Part of a small language model's weights.
Size: 16 layers, 2 heads of 64, vocabulary 8192.
Training: a variant of Adam for these matrices, 9629 steps.
Each number is 128 + 24 x the weight over its row's rms, rounded and kept within 0 to 255. Layers, rows and columns count from 0. Numbers have three digits each. The size before them is the row's rms in percent of the matrix's.

# up: layer 4 MLP up, 512x128, rms 0.107, rows 200-219, columns 0-63
# down: layer 4 MLP down (transposed), 512x128, rms 0.0898, rows 200-219, columns 0-63
up200 101:121087135140156161132134125143169121133114161162174095129122121133150145115106155110133151140085113107123147132146094109136149146144110131105128083135095098081134124157101113108117169151133128
down200 102:149150147138111137095088142128085131166140091105091134128112140127114141116142133150129107127154151151137119124114160134111117118122106120162124172076121148151098099124159106134170098125159159
up201 098:081138178108105112115113139180155118197089156152153130149140131129098130110140123125142153151105107129142124155147117139148108066118164128185098139114092133140123128142108086164101141125113142
down201 091:137122155129096121173156181110123158138135162110153118213109102150131140129117110147117162145092119097142127155142105107084118119137157136097121063169155126135096115092150129117119113142150123
up202 105:137120164118132103134138160166135117177088117122108136137152133133110112119178113134120115046126106133125141100100125109151143136139131099133100121131097159142176130142095110155103135108103155
down202 098:112123141132064099122174087123162128111128179174170125138132084080165123102091118140111113150126087119124143104109117141165143153136125105112141129170136110123121115161148146118128158085103108
up203 108:177151140156110128115164116143124086131141088130154114141140152199154094114148132088168108109143132123108130111125144121135135163100130121152151130105079100117114116140118095120113112104133177
down203 106:119114115123120136128111096115115087141172126195159118099166164181096139158120155152127121134120120124142088072126124085173178129137182126186154128103140148136112094124114151103093107151095101
up204 099:124070166130129069120137150147097149116101142119088163158099138133166108112136109111144121108135099142111091134103119168124153096115132130145105135129116151120142117141100101143180160114164135
down204 101:118119130110117132163162171136065095114130126131108149232091127143101181127086129139143108113091140113114158114159126116123116144116155132132128160108130155119154116141103113160116129079157111
up205 105:133167187121115131098132149128151123141089151092175124176117120152126121124176093096119148167142124110102131111129131164127100145119136151140135125068107134088126111113127112133127095116121115
down205 096:095102034114127125108129130161135127130155142149144123120156133142129115184117162141115124079120115146159152137135130114123151131128103124115131110109125173173136082121138134104096119163131116
up206 088:102123144082129081120129150115124098116109089113114094133171131199112136140124107118114139147171146123098082119115127153125145112127115140180174151141131148133124150141095151152150128109141134
down206 087:156124128161141174089122092145136145099154176155118124109125122100156124094130134146102145142093056116130170162075114126115119130121148121090068130132131080102136130128155095133119145157105141
up207 109:114107177122133161150111133128100120175124144143129168156121159135165112089152138100138157112134155126131158139189117103148138114097123112143125162127093102161133143119106105148154149154091185
down207 114:152115110167147117091156127112147166122121135107138152132130103168075137133080133110067133113066151093139106147114143170116148156127113123127180135128157143142085097102135151103130120118115088
up208 102:150128167148145124130136173115068132127137115110139137124119131122104113111119147130136147136162108121092095141108141143143123119131135110179062146100113120136152151149082116171146127086130164
down208 100:104117123174125156107132088094131136164125146108162083097096126117132138127130141144145119143160104120094112139098140159136111119195129095112116122123125124113134128120132110103104109115134172
up209 104:100126158112134129137147129135122152121147140142177117142108159158125131124149123139115153152209077106103109096156133115134131114121109112178097125101129152128165140146100116171118126134114155
down209 111:100124149119114101165122114149101138144134124139103095139044117110102160142158126152148103107157113148120144091121108121111078141079137105124147149105135142145138108170141115130182119108106143
up210 090:146122119122116103083185100157133085141152130082146159128178146171139105151150149139128120141112103119095106146136186134087110138150120088122150129125101091081120121145116138117137165163119108
down210 091:117127158125121162169087167120116143079107087168119126100122107141128129122116105117111167136135134131148135093123092117160143122131123171121099119142137177132151112104149103140099101101159182
up211 092:139126129156128141120142130121122130143091089110168132140131120154126106109111163109149152144129148134128135115120126144124110123143128142130121136069113115091120160124112093166141143108065119
down211 084:117120131108109086113143143122149134133139146142095131234124146126121144104112118141124121071132125111127089101129113106135141134090141082126127179167153123139126125158118151101091136070150127
up212 084:136123162114144114120111177072095160142084107115160142153108141115154112141107110154144160181130151138096103199134122190122126118133120133121138156075078138099139129120099135123143111125143122
down212 082:098149102160123168123142085128163083113167160140126120101123069137128136115156137142122146100091135121132126099128141124133136145118155148146128085173143116153153113134152098128107118155153106
up213 103:115134185152123159109133167131124135134133179115141135174149153153146085115094099135113122122184097104130166140143108137137132087170121102099145122094095156123113155114124120126129112094131140
down213 091:119106092120148142153110091147163168145127076149124092127114115099169156154098127155134151125105119099127126146144127149108178154127108115084103135147137119142119100157134165142132161111104123
up214 092:139132157131143145140133116112098114107152117134146142110108121133139113124131156082150133145117126121100129152132147126116113159150087103085107126153132105113187143145076103155089147132114139
down214 085:115127152126133113122115135118156127110119135111134131136154141119145110153134094127113142112141131122102144111148090140149121104143121164141154104138138143130128108137129124081206106163166165
up215 091:121100117165128122123174098049133123153147138122159129152125119153165126067117104127083133122145082146110131107143128104147162153129156116105147117101125105081157111142161144140121134087107119
down215 093:115134117095126137110094106168128156103111096131109126065152108094097117146104143143168145149113151135125119153121145140115130120131133158124107129111128142184143148149096104092160157106171130
up216 106:125156155136165087090131125123104121117111147093106145145149126156130134141123119118162087095112107124129101161147107124169115069146144117147127127162086147116147137143067062141144113132141158
down216 114:103156160151112105110107144128123122114092138105118152075126091137148145137105112168188102157120114163167088139119095119183121119142131123163144139117126126124166159131070102126162135177143132
up217 073:112109176140106109091117139154115103152148136107138129191120152187141099078113168151142100107122112110095120172121126159169136104141113115136105124095111115081168150136070108179142138107102150
down217 097:124117179148140125095116141157140109150159117108133113234131138181150117093137156146120125120174119111103129143122121128162143117165114131143104137102112083074160134130083104167119124117101151
up218 085:109162145133157129093060169086115123127096127120137112132128110147107118117105062163124129148125114119117084141147139137126176102198139093165127144133160112095129174124091125078141144136120129
down218 087:149113130127115132134165078182151136122125133098157125101137148104165130143134186122119148119140105143130149137116081133142106153063123174123096123109082135129122100153175131182121125108142156
up219 106:120107161131125130076112109124137133116105169131175138137108163108143117143113141121151137141119156119144121167142124119176109154117113099153129172131086144110158135145113110135143142107137099
down219 103:127142132130129116170169144150158137111106084141111116146126118081164085093087127124125094104148147127120118144089138175093129113153086173119099112121115106126143125160100164126129132142160151